Each number is 500 + 40 x the weight over its row's rms, rounded and kept within 0 to 999. Layers, rows and columns count from 0. Numbers have three digits each. The size before them is the row's rms in percent of the matrix's.

# layer 6 attention key, 128x128, rms 0.168, rows 10-63, columns 0-63
129:478454533499492506499455438602514525563531486531468522503471535470505462449535508569517505455457527598472488399518463504518527489460527467461547524510432511551502549477496521442516539590543529
125:383505480524477544488539457489520516439459478472416523543474504519510509494447428571506515573478545509489530502557527517526468415541442484543494495450465433525544484520442484501571475467491532
147:429517544494543509465592586503497583493518486462466435491429523509505518443526519500556428481484508479457471480497457545464556480515442563593495523441459446447562538512466510444524548457461450
124:483465483481595523529539552528538483481464498537474471458542457483446499525531522571486459448498457506402556555458504507476507453521481467579508608508566523562473482453537529550500460501554580
131:432475471567458553520564495453454568454428523536454446531498536543453488557578487560510515501541504548528585487485519456508506512510553576454509532430493503506501632517453488504549527495544546
134:482526478533506506531475553485542504520579524519507469465442529504525444583465501455476472457500456504513503545414524461513481515457463509490521553458436520544429484497454535475447503459518499
071:589515496483456501489523432563562468498532529521521492507521451405595463473555457536540471528556514401508529532540520546496484522527445480505541489499533433486528535501482566511483421496467503
077:555495564496518464487439478510507472537499469503498513531471526462468482500485477545471444563493513409501464511507531471532512488577539521590475521450509476503543515503503502501437448431427513
074:526583474524501525523512529524518571470462529534466462501477542505429529517446537540510522497563516510508475519505518511468455602502460532522470503493579443459561512497467452512504511575464573
086:469555443493574472493516454557528434514447565504516470531540562467439477518535480519475578571457523442588493539520478445555498528485480508529533516552565504494552539478503497456482487548396465
083:463491491446477448427477487510477461520480451521467509506491516532525497565524501568468527458518513492452522529531559560500398494568616529535451494489546523482451477473508487569533454475533382
080:555442508539524531451497489545546500472467439499486460528541518468547494488459544526440456496531455422476451429505491469553555492462488416435504535515494499448520453541584573467438526431471494
090:498517517517598532475542448496472534404470533418515498550573491476516553498559482463527484481464481554541493503529479526505490424480507481448527510506517503425472467445464502552520515570621500
099:570534520545496502527530469434536519509428566565610434520510517517526460528557518470581547584536559496478537529517481547519460483558539520506504487560504471487464547471470434521584511525535483
120:545567549480499545493570497512507523455445546512493556498572488485512525438441460435437488543454499471489497448581506572470475502485515466487469498488472464484542507473419479542542509448504584
131:523556552542470506462469538555542421435529461473450515502482457533515525617477521495479481544525462494436530487588449488486445526483474554501468524479540431498546570475520482497485482471508528
132:449501570463522460485495491551576484377472477564478520535510535495515489481526548413557540498520482480428586484539561534475491477559485515474481516585542510530474529432511548549563480451465492
116:588497483548487534531476444494429496513475493381479476528572472455459556479570435472487549490493498456521466547414516475530426519501443546473515522480481477491535519505422500489512518633441495
120:451475513489533485495481476544602496594520581460443499467529503529535497543499479436499503508429528509539548478585466460480478560495535550533473414462523523503528510494509580536518420473548490
126:441527469474415483556512526554388526480510514474503535513489535513521483510528570557529512498472460489587499526480459477524496482452497477593464497464574463571467507562500466519484495543592570
154:530458447550498491518510474393481571526570454536487537474442483451516526481396479385508438515490484490525473456514504531528519484432419476480506428443448513481461516550522569509508513507501506
137:452574486555540503439549501450507483373452494437457537571454461461522537458443522510433516510462444543452501497501490459507482521532518447462516507487436467535498495511473574508566513492452503
101:456555549577465512492554495501443454514534492465492514525435543515491500501489527437485468438483459496453464501497489389491505499532498508501560480478478541521495497541505491541507477513499517
085:574586474509538478552567431537555440494511572496528512491575444524502551517497508508450462483503465511545599481508517521528436568487491513499459552493448507499502547489519450500516556524534462
090:510485535489446518505521532515536535448523525490502446472536559451466514531501506507530479579510502453495568488497467567404552496577514464483445549531473463471465573491457520451441505485537489
090:502442473475530527467528525480433511469528509473510526502459490491489464479542490468461518437541562489499448462468409511495412574455464534521471451542548542524489468570535487537463452550540514
091:470466458537457461407469518466498471502518504457536432471422529548516495543543574466458543426553551458524478478524481420465488561475583479475519517501470419482488517500447496505545508563446531
100:499538520506465519471470422468464547461554536513477522488537526545527507527564529467434539532477524528521477460492456555495489553523516537512470538518464577493429430497399488488547503479604444
111:480429454505545530469588448549493548512545471510524524460476501544466587515536547486449527510400531526495535497442478500526428525426593539508520511468549507455471521506495489544512571597508521
102:495461469498470490477458473505434454565525478407438504505483471489434556499478569491467467561467559521521480543484514391513541454546456478468462489514546495506526508521471577520496468470471526
094:494499536513541498457518393449504486511491549549517579472421505454485507434497473586537529491546516529509490467603497511529484504561517559488530388500436525458503437507545502501536488629549507
111:511515479518497453430491489501476548571568460487486411491529520486521480494511512481468592522543462466499488463505503554488476517435497503453570480468559515496448472525486503501517483391465453
103:576512585519498507518496472489488533425510474470508476438547567495463453493484462489475494501501490503532559508477500563590512532499568491447494528538489472413468495464509482502507520456527448
103:453533533481501406484472525576511475538478554489513548399509496508484469516510523441476532536426471505497505589515491465516447489487491492510537537536434503480511487516537453501552480550470477
092:535506517480445515554485528529497526522463502486535513485520459590435428515519607573561442543495484460544504528529499482456513499501551516524468569455463488488548521496510544404504516528427483
111:449535548536484462471488523526400477529496528493468476517515440450509497479572508485480501479527485520534458472491505471549541465566430553547544486513582513409506489491553458492470555468535487
106:445491477466495495488621517552568504528572471500420547488468494481516431470458541501445493493469480526474515543461491529466517482474456502523574463509544491463560476493513482500438502384389482
102:533515479536463551475519523472473465513550514463547486545533486504487552449489527470528546500460496466453510492565541541622503510542506514500536523526537468503545476507572446493486513534434529
082:519500590552546465527506519499481432514475560597516471443467515494543502521494538522575519546533515552505539419506551478487506551530484480447508508513485486457544553507541551530547499519585512
079:506502519441492444507567492402524500527480520509498474478551544506443479506441491560424487590575515482489539417460486593495531485424439589491494550438427483440551456481516453521554487499461453
085:546467453499483461504497420503496459444539554553489573418567524443507540439475494475498460539530555463532553500532501543445508497467481500552487574469522520493538396533470471466593453466543487
090:493523515526525577487523556501499530576436444532547430551476418446503526457470530508444551552574469508541456516532446375515515501537488544501486503528509530459478536439373533497540459484532514
084:598542524476510495491495420490484509529568516473472597521564553467493501441503475525416465566518438473461530544455493464534488503527557468516464498482440524464481420484439452514477495546533507
087:429559523497491464513481499483502467504529499567443512509461458462522478509604539515530456460443579509501495493571424421559453518473595480510457413437486521536462474527441462484481462509509537
099:468566500545545559503465480485555423524493546541440504470493443479483509476521470488396491479498446492508426440492508510530489384534495547553486535413584531487447510508535489553476547495529514
102:510498479512484470498466529433500511541509436497513509523532503537465538467468522558533443524460490543471558534478403566523506544518430485526523490492484480565469490531495473578574525591551482
096:510458480539570445518540504468542543525468602559436492545482511487484526499492435449483532523497409526488490464540438589541516490452486432472546539499520563545540455481481471484495559531523499
108:496520386468535561475590567479577494511489488482503460549485522511524506524484586532491450507500543483496529560498475498557544524489572495492531476465516466408453550460534542450499506530540502
089:538525512473555468498490479448506500575505489474499478429442522502496453450534416496561478391496435508516489458528500498475524476499549457528572474559515418438446537526546499565494508517468411
102:457504414496502551516503520551514482510459570519421564464553485551517580451507489449469490520558546439492573435505542503470544480441498463534474531475465513524478459454531502486467517425546497
107:491593501577445557484495560499608547506563513437521493562476454520501510465502498428401498521449439478548440460501456513467463482465523510487457480513486560442483501488518466444451499491432502
097:526518524521481537503471496468494443539637552525549447411459463494457528517519514509520457530495437431474500502483507582534470522534516500484417472523469525486494478580507522430460476479516565
100:522505529471441454527443509506449570504467508464532428477512490439522417477503487481445427392526494537505431485501476517465497519543551477560528508522560451540481480526480529479496512433409460
099:485480584456453516526512479529551506568467562485410506508462515449466524464528530570500561523487511494447434471585473519526511467481596502462466472521530465553420540578445512466518478485482489
# layer 6 attention query, 128x128, rms 0.16, rows 11-63, columns 0-63
109:470536510530411503491508480509435505502461526468437562555454432538527552517513511512459491495479475404469515494523538537520512510569398522572476471491525406509563482578526473484538401531545517
150:459516497464539426471553505525488444470515431484539504520432483519490525550542575516511477513474506497458550518489496553449503535494477501572543527448495506484525457510509437487533572496426533
129:479538512472526505509532519578493511494433469569558493542523542525490507530497583543475558431558501502481437527457461489503485462476513540552480575521558535466349545509504487592448480484458507
120:420454519553455528512513492425446509509524518512450535536531472551501519558494554596542515499499500544585537461583495523415469430482518555552450480513574528462437526524441507479494468493511502
123:540468485439490462534456506489536490588546561465533473519439496498503443449496484429485565516464449454528451522551470607545526471479507458567501462424475512525494425541464536565481513483522479
070:473486545500510441471472516430449489504482444442547550504536559571495474478503502436471501539415497471548443495461531480442517475522540521485443501517536463497498480530558458503518584453515479
075:475454447498422508562521453485557554551477492505500485477576465453491480508515440430528445480446506457441555462439448468469468471470464540485464512549514515505477515499552474525567581537566581
069:480470489541480459565410499492529491498556506466468513494534452493502508508504472431517464515524503510538480440490446481518447468537571495480491513495434570522471529571520554547484518403472478
077:489439482554480470523479507485407579423483471421450497529445491480493484535467493456488469406533456503409427445482503515543468502489487471415521533493472475576503493510516501509505564504548506
084:496462542476469445505505498492483570509519518407456501562467482478566418568389448469470497468582490523435484487436492515533543430487496521515531491463487557481522513467539563511516530532457540
112:485615506482483449454544455540536435538578511467548479487502476522478554465516513559436522450517474510512505535504498517535525524511468523554459474507613435519515498487491514484443452414516491
101:542476404517511464497477507481520546490500535550480512548492502461456472475517389488527515603566545546497536511478505496490483487562462453452483533484471512512495516454547535493508572624477488
109:455463488555513505539448486419503516471478544550471540524513511510535515514434484440456427554431477507465430396581530445526475479500480468444512504424459503480498549492470499451506531537533457
120:548575537491415512498478513489581589417428531486491564498507503424491489518497546475498493406449463536490549435496521472481430510531531533486498529504519486560448545486450476488465508410537512
124:477470538473558529487474535559489535446409466587472543505559492512455468567466502486504517489482516477475521464540469530452427479581531541432467582501514535504442553440486490517497518465550582
134:485490606482505484489528532511505557461482464562480526517490522532460477535547471544538601537520477533467578518457460560494439455537508522441486552592477522465509474481475514519570476506497536
122:531489490524457532532517497451516478554480488446532478519511486541501522417582356585495539495508457495505468547420465482446476593513552501442478512415481456550435561531464500526512465527503505
127:553525428496518515525514460521599464589563549487513492492569484527488538552555513452458543481532492493456501527509487467500401553520475538511496404478536573474474488501565544487547448474459394
141:458493481482457506491428521448502438457550554484484487448506518543577548598529521479498594487561448443509535596448482486489418481450506515588446513487519519527465503539481502459501478511484509
159:537478426531499481435499484473483555555500455464528564503454512499519496469412469466508435480499473507574466430487503483562534532456443439497586426444497524509480485461536535457451513566522561
130:526508521561519518442553496431466425393413505455462550502536489551460520499434527535460495536500430480440469473552494529547442505537559464442541508542525438489505522527558492516537482492499463
095:484487501519570517496510469489449539556504505413456500509519469527557532532439396517537499388541545487520462471565511511543558460473543514437497491439535578459524514482482461458513536475494463
099:539513541404551449497518481502488473456497418514486497446480465512486540541482499512489511500471575501475501468530570510580495516512466567536458481492493539447504484503479506453529485461429603
083:512531502495588562510474561476431473355545479507450472481493421407450499503503484452506507485539583469549520504480580487527528453504518518481516509508494513477480445509450553519523429450523527
095:480438478532446481484508498534496440571480540509527465485489475493519523479478466523434478487571487512479449504489419460584482511443518495531491578523543500428509501492509523569498500457581410
096:468541497518477464451595472462533464533595458527473554481455461485553482535526464514432494537583423447435474477493447517565505507439468513531529502486475514508415533529469551466543502520487494
102:497555428491515522579482561495498504467496481453510479511541464471481494507486492513539494486333581494527501461442508460522502540492468489479520481514381500516515489481458441544556496485523490
109:484431498489486414480568504474554402572537469450482475433499533466542542488498508511458535592521474475491545496483456454515521533520499582444471517587523506540514534534570535476491530591479550
095:536502535513467484451545530479517483532378513514414468425472516520397489508526500498492479499512456484536482463495491486486505451505493466525508519478591519457578516476515526434492472546545541
103:520500499516456515472500465486523514564458480451505536537476554507484517516480552533407481519559474527481543483525526557511461457487548492521474471524507466514520519548606522502475481473557427
109:447415489553486542490465470519530526509471474494464577513517527460526525504467501473516510467446447405521468463527413582566449441494482453517521561462543499490484475468469477568452461499483478
109:444465592520497474444468524479532428488510479436488461468467475489583535500503429485449492444492455506434471529484488506537489470480544512479524547460496516441482505493470432471382526471457524
113:487544443467519521520498452496504598486492500513521571496558548533506560469516510522486575497558506457485525514464468533578482579405462415495538429482475473464442489519444476534451501535506523
096:484561536460492487503437502577519549459600530437416516520515531535471517545470561555512553488469506475484458484525477540515533562563499531455507517437593440571540469502523444550473508546451505
114:488552492516543496520557550563566487452489537488492456471470467450556487516558562509516445438445472495481485563579534523558541520563490474513424523438410596472532547502466514505429499466488479
115:528486477437489532448538479557512461538498440569458479457451547485483455481502561454452464479503457511485492529483488495498479424567561510457500533581475566451628486474552484503454453440456506
117:489514488494485455435536508462453526497533593610489495568464542511434476527467509542586578527415578483520498579504530491469502498502521463474510502461526479436471537462501424501541569525453539
106:510515404399475508478560460488443516428456488524399496477527454441462500471505495540484533469511570512505539524500537502549501455500531522503451487524548494558455461493494567436448480494477565
079:526510442444553510506435563514535511507494426519565543469426479453534534447559480463577394466494483505511507514510485513481503557514460501578476492497524491498456475475538527520490479524494521
093:514522457449486516490444545494528513557487497468454440517455394501465487562493501529479501501512541500489483479487555503539522525532532502518450438523490427459473472453427450530511516588423503
089:553484482515492460466436537547498446501448427569583448490488507483484502488477507486500521484471517426542467506526504536469525443581542528529547531542510505498523495485601514445466436455509470
095:518495506486564536550509478480436577412513552484468499552533401547447535493534463518497462515438586543507485526478503518509487538515482531518434439552472462485496448478413556565553520498448504
084:514514477498448517506489507551486510535506490467535496442557480436466463551498573562473530574551411452500573472427485507551496470400439483526459467530508497475454541540583438483483511543538468
104:517560499523454548471548504506540548437434518454528494500534508524449472509485453446525486555476481528474473514479401437548473481524511452514473567549435514518496550496528525538527517436534395
093:511531504465505478509559482579456480555519542500557465446448525581535516447543513504472543451550424535470490562462498496483536554506495545529501542540538473541455416467483483440512458455484524
086:512539499540438426512480476459548556479468480515425501546470515474594526541468527433511538478494537446516485537616521537537497498438510394485508487534499526500531515495458481515534561468520431
112:499450512498430472586614517488559566488478533532547564551427516488452561503519546548544502498565427410496512500524513579516512480419500560524574497509509432510530461470500513555562476505483504
111:477509448478505542517472489428517484482506501477466542514515489475418509542522451470494458542439515458519468435450536480527474562559513507502449521432482533510496512455451519496448500546487571
104:551515516530493507541418468481512536589515518520452587530473521458469552541541481490467567493515506454538550525456520566517450534594516507558502480488519464517490503483488513453540475438479464
111:503557533449473517461534536517516527471578504555550464510546438526475564459580491462451409469488494472490450548490433469485408536437492531503490467552430412462486450574591504527485555464534442
097:437437478441472584494588531498519486497523471495475520467487441486472501447493504496545443580521472506479480558488455505435544559527558502451571522468496522424465528449541510483511536442506540
116:513497523506509418506414515563517473537476531486455476556491525482512535529541488499434490473522487542443502443465534474505492490494510444520510529496608483488494506524462490486406490407502430
109:517512492492499509482516510468524488472485433506548462491491444429434509524491494489469430556440495483478478464467510611487543559527558423462547545545557508442465532465475505491467496524506497
# layer 6 attention value, 128x128, rms 0.167, rows 0-53, columns 0-63
106:475467549488495489466533511479497545494499533532516449495521638507508446498518433535557534490602499494469494556536516466440486548497540474462405556508467473488384509549491514444514488427491509
091:472573581488436504503494486478612433500546449460502445585487450497544473481491485511527515530553497438485486547478465489503480488513427545507427436500513525497508474514506506551510459552537529
095:520462473491584545544506481486509457490514404557502484442462486425458522469495485551488480414564544505449522463466501539528498535489540598428522465536544441517479559469485538545463502504526450
105:471571531460515504535464558517503449483529527533474552526490479551501452438497476461524536549552528503547363441584521482500526532497524544542466529501485523537494449529450524413489449486537475
098:490505497451453511470483513524526482491505583542474494534473495468498433468462569552502550468492496512541532524534549544520503526490456531505562485518461423632410569523533470469370478489501527
116:500550416476452513418441463493542463496507509444470493506459464482467462420455492494523553492510485521544508535509515483532525431513552415460555454515519545474571478494523555513510484559487479
108:520542406464573461438551487524476533516501459477509563411521458476551514515495538517487560509514528443481459450474484500409572488495546566520502580534465468445442427517531505484536495526457499
106:501466504519549458426521491510469428472464525504532522556423529547526501462494580477483462443470520519536480431472528497493482495493571500532517519527450554470418507466425534429433510466436554
099:523487453501501365393525520521424526517473486557573432496493536549500590550496520508436554503482484466473511469430514488528517560453509495503490501513399489425511468527463485449449465519486581
106:495506491473574425585519476500458484481485506411437481520527437417436522547518438467465535498484456478508612463558480518567487518494542526473533432539479404507523574405535484481463552501534483
113:483490456561424495547512589505551510516521429508559535409474552552503412482518493504504490495474477471470486504504432477495594502464523484531486501439493467593479592452492469450430495558520535
114:490514483520447514524521540517558506474483477563590535499578548465477488476487489419497496485483519485501487465561479505497528525469376511520458468481498543513537440542461489471464492507519472
110:503444462448519527512575532570483514562542596492534476465477473503494572503512525490437524469485482544532472437498521534474442526498498539538546513441511482527421579531471467432496514508558504
094:440466456543498483501521457524480521523480451446482547484413499474501527496473485524466473457496512473551537479437499522424538527531474439508566508542469426505452612492488480621494510541541540
102:520508476516464553506519489499611443530555497459513534573495500462435439507584422489515534551488560494493475473526458511482599542600521514480573515519534563472499478519546523462548572442509418
115:479493560486477475504523457486442456510477539471468507521591427570530493524504448544478536482453546487535460541486518495551525439516555534478427502517455424401472437555498513500493474487479444
112:479492464467517545449495501515431424515530473494517506490553491454522492515515418484558491461541477467480448512580437618475478524559474519525549544470519544455505493562565455463565518444517546
103:511515476468511453534467526574525452465510524544515573491526450444455451522522553463520558528494499498540555505486532547527530571416488511529576472488484494537464497514461498538533476536445451
097:487471482547477509494539538440511511474543545437448488572508494510473535469456452525465479521500464470450427464521460536507544521503499453591428493503446403559473507483541413456500512433486523
107:529401537453513491530473462514473522464502422532464455506504524466475494607444487484497439482528502523458526448413466453535518586472517474487504453569536497487451461455514481506537558518398511
094:510551530472591516530494493556520434524455427393474468500579444500450487498516494450579523560502489505473511473448435475480458450476495447493512465525523473520548485435540537509539480592482556
107:483460557504488440509530502493507446473479468565532440526487495533498495529539513459500558556491513472546502500492530532538445463506538447537477491477472474525482555468493507501617454452564513
100:426495495467459497531554510503530524458451559557470460439534589558564548498501501496510451497542539502501518453424493450430492499474463537487456537511501555469511471551492481480509449471497500
095:455480482449463480545515542485444553464553489583498496487433507481494514484525489542534457512497476465516444506481499532526453567437508536540524543467457482515456537445453444493495532455500458
107:471477482514434471493523528534544430522550559496488512479505424525501530519542513445508435482565480522492486499458425493523452508496461466494563497499455574553478525516507470484425416463498571
097:497448438477368527486536491498505570474509496476520523525489561511579535496514541472586411557495458550557456491502397447523512499540524507529540469528480524475480545464545505491415570537508557
101:489512523508430503517490491463544501516521613432443536530501496541568576465516514519525544451519551531553491527485492511566519438528437495502414511499472502513492555501476460379541513480502516
106:522485489518572509481480516517468426529508433502504472501455449516575553514544457494520526458486513491528537559493429585536500481523455489481447501490510543465517495539535497544459535495492488
100:466519513507552504427547586470437463551405529556525480517528538502497564538462497498532559462472494451581502505516531460530461530472431513521463502508463513526458459565496502526452505459480568
106:518448443464541462525415548545481435509512474519438508561465511471508524561529523521526498470523511485519523440538516528471481573489517516499469498524492551456493477445443491484559482529417495
107:448525470437434545571488555545428555549490515504528515505545517480478563540516454446477507496607473587437471513493538514544490526471486514487514549548574479539435506523518577482478484488506515
091:525553487495529446536491533516500477494501435513532480562449464530512490553456561534490488486481542466511516492427526463513421498454572460460510491479545456494542506531588466507467510574486493
111:475526533486438469529482565494476472465495503485547533534432484559457528490547483521559446458460517508485464466548433534485451545547440429496429528541520470493503434591508489476499522543543489
095:514476537493532502511416498568457455446521512461491481457492505530537592473539542466528571530568510469490517473534571433467504560521534483487564492433501478432506542451451522564493536483530512
099:516488565513533417480441500479465502485503441518464537559505549526535516476506373495475490519533452525486494532560504495542517451554571510549508450476540547452502529485526458448486472447548499
096:471510538475491446556521496499488497478488494471461509445485477490435506465544541477470457507458454457513514560544492484466532523447517511543434521506559532452451568508506489575519484557512535
104:482524504493522555450467524495499484552499475600445461501528545457495538492557566437519584445500595487554475557475517477554518540551566488491509544508471512559482453513475478546463513492489494
098:499495458486547559464500504444498552525531570468498560493525538510550507430485508505484496480496404512486495547468519452505456530530455488474531506536509481549429448449496468520533506504545476
098:461525509504476509498567597485533500471528482493481451526422486527419524525511568495494442458499499526479473532471522546491438469555481504530494493445492519586471489447548435530533441518481472
098:447606488527485530449469533527495471419513520518407491468503535495532500537455514467491524533520502460470490556460573507439522498544459473462496520543453487495467534534449474558501484519569618
098:503378429519535502500485466553473487556515410479499545519468487480466459541508495518529498589438427502526570473500508557549507483559440486601531583485543517445465538533483522504591540509465532
107:529538453456460595493523571554514515520457530568600469502519473558528440510472491552504460435567465464500474501474486563512452472540530516495513487481474498479501476488444571448476493525538529
101:509514437535508456483529510480513433467553544449490517484520481508509618485461462555489492509464515455490460409569554568535481538513445537575528481482452526394533462552406480474494456505463485
103:511497508567516414495495490483507489497539481515448474529555544497547531476519535567420511525518505517524565492495502580521491481489516488481472525460394509469465471487445494507580453511541516
108:524545540455575526426511520546526530502518474490472449514518463464490457487477569507466541485458593538453503469602503535486513493443537546486491499549536512504460481514486487439505528403497515
097:497460504431501476541539431486503576498514548451494471466608510603503490560479458527527515418515579470494563588495459488466531508538480445538535476528515428496523481491542514531501498519533576
106:474488501465558413515529525559527462438482447497472419406521486540521546518493444493535472530523450510385516514469613569519400516540487542475563523491490435512464479488506482570550514437464483
097:490463452460491493444476472491470456546439482521493409474502494458506480446497560528562578499464469523551505545532465494490454448495486527490511490561542483447499535475456518573489536512517505
095:486412456519499484522571567461454454477494414515529585475601524437460482541516515480479512593517478468480497490564467477551535519471451485498557488558524558526481517513486464469470481505462517
106:523542475516537453602545509458444468508466497440433385502472494542495456528451511586522554478497495533463522483483531498509468496517550393484593470498546505508552475511547517503462535497549501
100:555446415498513476525405497520512485487477492441460509504525472505487589478456526482507530562540429463484555428517545492515488540510568496501465515500525459531419462484498452482485503482509469
093:450473456470460438559521482443549532580532518513576511549497445452492607499515431511523537498438515522515491546552506457495533476427447512491496504553447473531462487578550502559565486521565518
104:514500490475520584516446547531542424545463503490456546501510521474494502502478507521518476505558528445467487557517504493462492468464561438516501503511496505537532502544485491546480494580504529
099:492523526511503562501520499529483468496472488550419479538469521515558520535529501514536408525529486488532543524523528457449492496504552477537410481514544465485467461546555605488501435458446558
# layer 6 attention output (transposed), 128x128, rms 0.142, rows 0-52, columns 0-63
105:570545437517490559587424506436512477510437475478513512494486412529485494534426581493522459495457535478486399450527499508515535465492509558511488489458512553508432531497493469570503550539545496
095:499499518429438483526496491499430547489562531541425532514485541484505540536518496581540510459396495520483484523540501492550465490512577485367487546501516435525510437447468438526458531490516478
098:465640495518465498470506490576484499440480565500560555518510531517495475542444479413502532539506472493576472501514535519443524465454526501520524507462503594480527476443531472522455486448486481
111:527477488466441550454527497446438477440408509515460488489615443517463532446577453539480511510518485474456513466479444548451449462481502510455455478527453514480467533505555448538516508559515462
099:620491488509491485480548460413426512488458527492470487495482560523502585449519492482494531569500463512463575523521496532481507478525556570477518569470529521465514515463528436537527487597516492
118:567510547459530449567470545439486583510522522533559493452473507517490464477557501515542468510568495498450571463440490528468519533530473535493529462487462432490560480505558482499550478370510524
110:462492524539541477577503531458487519563485534544446518523557483487423470501452505520479446524450516514507467453445472502510533506541489469519513485414453523479464518449503563543535500514431532
117:552440504556521486482439509538549560576462530563459489502563496500514488556484512467483521509520500556504527519457449527442543492499477523475485512472492521556491559557572568507542434522463552
112:445494524477515498540443471491473591545560502599517473535461500433469492438481575464536514451465570541503518476522486516500559447523479471528487491516452489522454484499475545474545487549398522
106:527505526530513515517495511561456480485617535413515497476443546491511460508495513479497495505439547494507503597437579489444552527528495521520584499508532431440542486485557504529460572500470532
115:454539539494505516522471517474516503490452520504447455511492505491501509606487592521471539495563517519467532475572549516562436513529488514404436541515474559515516493439552505472552599505506503
109:370467473539502500519463474499474455476518520482500504483539475525577493587445532542574492488485540524426509465481473494587471425439542406539538484420491481552490478489477500468503554472478493
117:543550522516443494517563480449448511416430405473384544523536526513478524525488543478596507534466539507498521573473508473404519495533524478494535548473479409400501441517531487486536515497462470
097:510508565447531507500563517559566487506500484461539474533496599513430508512478533459460547489515486489456478575511437496537519460566518524491490549517498595429527455435529538494428472449530496
106:562467514444496558500499558391482466443533487510455485489504449567515547516478519516487481531475432461491451513480508514542463415448580603562458497501499492508545480506537465569450501526503514
115:626499518498476540506482499429469499568531439534509498475573489507459464499489425485533542475531450483522452423509458516500509518561462429561485516485470417546497528541456454476570525578480507
108:512458471486480506507556557509587449524519496541444543498538460602491458515439593561480516568485457511476530519487438486524569462548565616522481465553497477457502525477518467484530492522540482
113:370508460568492492465590561539454502443499410489477466504445536528575535520480427491477427508472486493467513490460541478549545447497547472517518531461435519456575413498557546475511586506500540
106:501493533503462502514532491495535476458515442547478502570558513546518506572516518436503543497559528535436536506553417470478446505550511536485468488476468505479501484518397526460486443518493580
117:449467471478458480488496550537538512540562519457507510481411477531487568498576495490529550543487526494562483535488506489449505475505467581481502462528472538498546526548467466520478528545514468
088:431423489534515508451490563480484558513549469497549497480467506495507522527514524588476488398508501536527517502542522558458537512454517515450477484498443486434570476507459492507471495451507514
105:466531437533475527516503517453491528586582461460451525503484546485484507519411530518551518460508509485471517547511486510529444424464516558508470485534424494505453433494544541519478515595507563
101:542487536408468493505467545544524514547423510505482573512531475511537464487513501489559579496491516603510479488495549538422477518486528438549501530473529475539434494453468483466576553476514617
100:526456445543478535441528424606480460508448453509541502509590497489565518527493578407534508496459552503497513450530465408521449467520485530495512561500531499494528495474564479516583519522496471
115:394438549523530447476545536531469497363406485618485505522479530469507534497517549564536521509491522501488564492550532524478567464515506496483479588590552500467465536501483458494480461560501511
100:412434444499540549512514506603497558510426512522500494487493487508536522485590521560481485451524525497500442548436478440546465474549500532468489577510507513480459525518472518480494447405524479
102:608457506468429499525390498472500490463488402505499518505528501463535431525581428538512557499512441593515514482471506471480435480471515490487481535535546486565443506575462470537517511517489526
105:496474529491498528541496495445482544538546475520503564542420526528432540456480517491503596524517453518561496541494480466520576541576538457397460498533456505503471499516463545491478478488460467
107:548454562546452528546441456490535532521423440529473431478514457546531523471546460500505513462507523539490498422514529556485561443468477483484527537470466483516465549529415489512541499561425506
101:507458499501419483487582458538500534509560501444519449449494477516462545483502475503512562491482421512479429550467433472483567515507495558433579532475455409514503454512496483569509504433494534
113:420518562537506548507547544562513435478450527479476510523535516536473540461532521504504536522480572491521507593533488498447496496531537556474453505505549499474485519472434476442531500570495463
093:482509584575399488453393511510451522539598492517527481510486482501444564451512439474529456465558513549510533530537507503543486483509466424464590423505434457525533491485526485516478514427397481
117:392571494444493522544453480486449452482595493527548529458454506496536431505447459431512486510482445467540562549475490414490494572529522500533462484515462513560445499500526513505434495528515470
103:506515535502469545468554464486472544496454521535498464516535507499519489398512473483430448565464520483432490475506465533533574528507475492435523529439522419442509499521617470562484485419514473
109:525423489502469443505553460536492433482523477500552483495573428504460505551485548475512505511522473513493523527381461472528443471523459466477517535489523533523436500447510548461539449506426470
102:540522581518514509481534490428559447493398523533471476560510448535540511502527426413521557554481541481455519435526508487538497492567465540489482625546541515543577475487500469506488486512442459
104:463481554584492516521495455502485534553457545497487460467434492512474401498517519559497483488463547477451491518556535503459549453484512483529474465485437427487522552565498468408495563552516504
100:482492573503479493483537520500532504504495501434549425494406483526489458550425405444539509509491501508443521521522573502521507490503471536535513448524582529544563553557539512497505507560467502
104:503414483568484532492472496451517467542461528542476492446557465476512506512499425527506486421423503460484524552474483527501510524483491460464496502544509407512504479546538560486462503504511501
103:616503515487453562545509465416563513486495515501527484527490449466427467489460489543535495479446437482470502473512460531562533569529481546514471512468501496470484456447473513480474569475480499
098:495479483524456494537434473496454500474438496553462492502450478450509508550443499506552511439499557494463499510479439597487464496491484475417514507543514516510445502538521521483441453584562538
106:438483429530476511514555544483543464473540492508528552515496558571437538511499475445627494533466475488473502523518466484486539453478524540532541423486438467529548489464538478506495479412507510
101:513547534507498467519418560485504461473558503583547429472440466498478464512469455486556443498544493522541518521451544519462537498554516492543540610503571512486488539456528495506479477470584545
102:573536485450462579508502540462429491592400492519560445452498522514440483454446585502549475562524519481569439533447563472539510478489439544527508590552530538504462581477533564475478511463444501
106:430455470550484496541498476451563509464437480475569492495434521523505510453520506568500452454511494478485448442465461432549478568491527484452498450531518520510521475581505479495553490507513475
109:581449472537451480443518508533510506458469583474503577540512558487420513468436489440503468559477420535479444482556483488599476458485560552438505525498523570512534540532488500434531480453463474
106:479460422494492527587502449510430458501533544534485507443485512477566481500502523514544494541452507477565461466487559453528495471530465464475451484503539518524476518517556517470508481474536538
100:584488494540534482582560442410503473438506505495509447514518511528453491536513540401481454464552509463465496499522543500500480493538469535478419507470516511562457496503440541527510452489537541
094:399488611561506513486411473491523503590526445551447530571493497423506567537522483568493551548470497489455609489543476503457447461542514544482507536525543535476485521476478467573507501545521432
109:508497517488474486525404480550593541541540525518514528542549502408520513467521513398484434469440553562497484537508589489494500513486505555462466481501476522513423508481434543483472540479505496
095:463431478472522541522464486547496539498456436581469508512493582454522477452472484506481469509464510547502528482464480520487491476536464568535462547420566530486443501483539537518439477484503577
100:396566478555520552484454499595428500488497467472445416494479447498432456493558505502460506471505494503458514544522536479444482514472506498517427515494474463529544587568424475506461506516472472
099:469538431518525514483557508478568508487492538438523550538520483458495477522523472452505474490454472469523439455556524530493451487516468522531478449488479516462565472517568516561493487436527425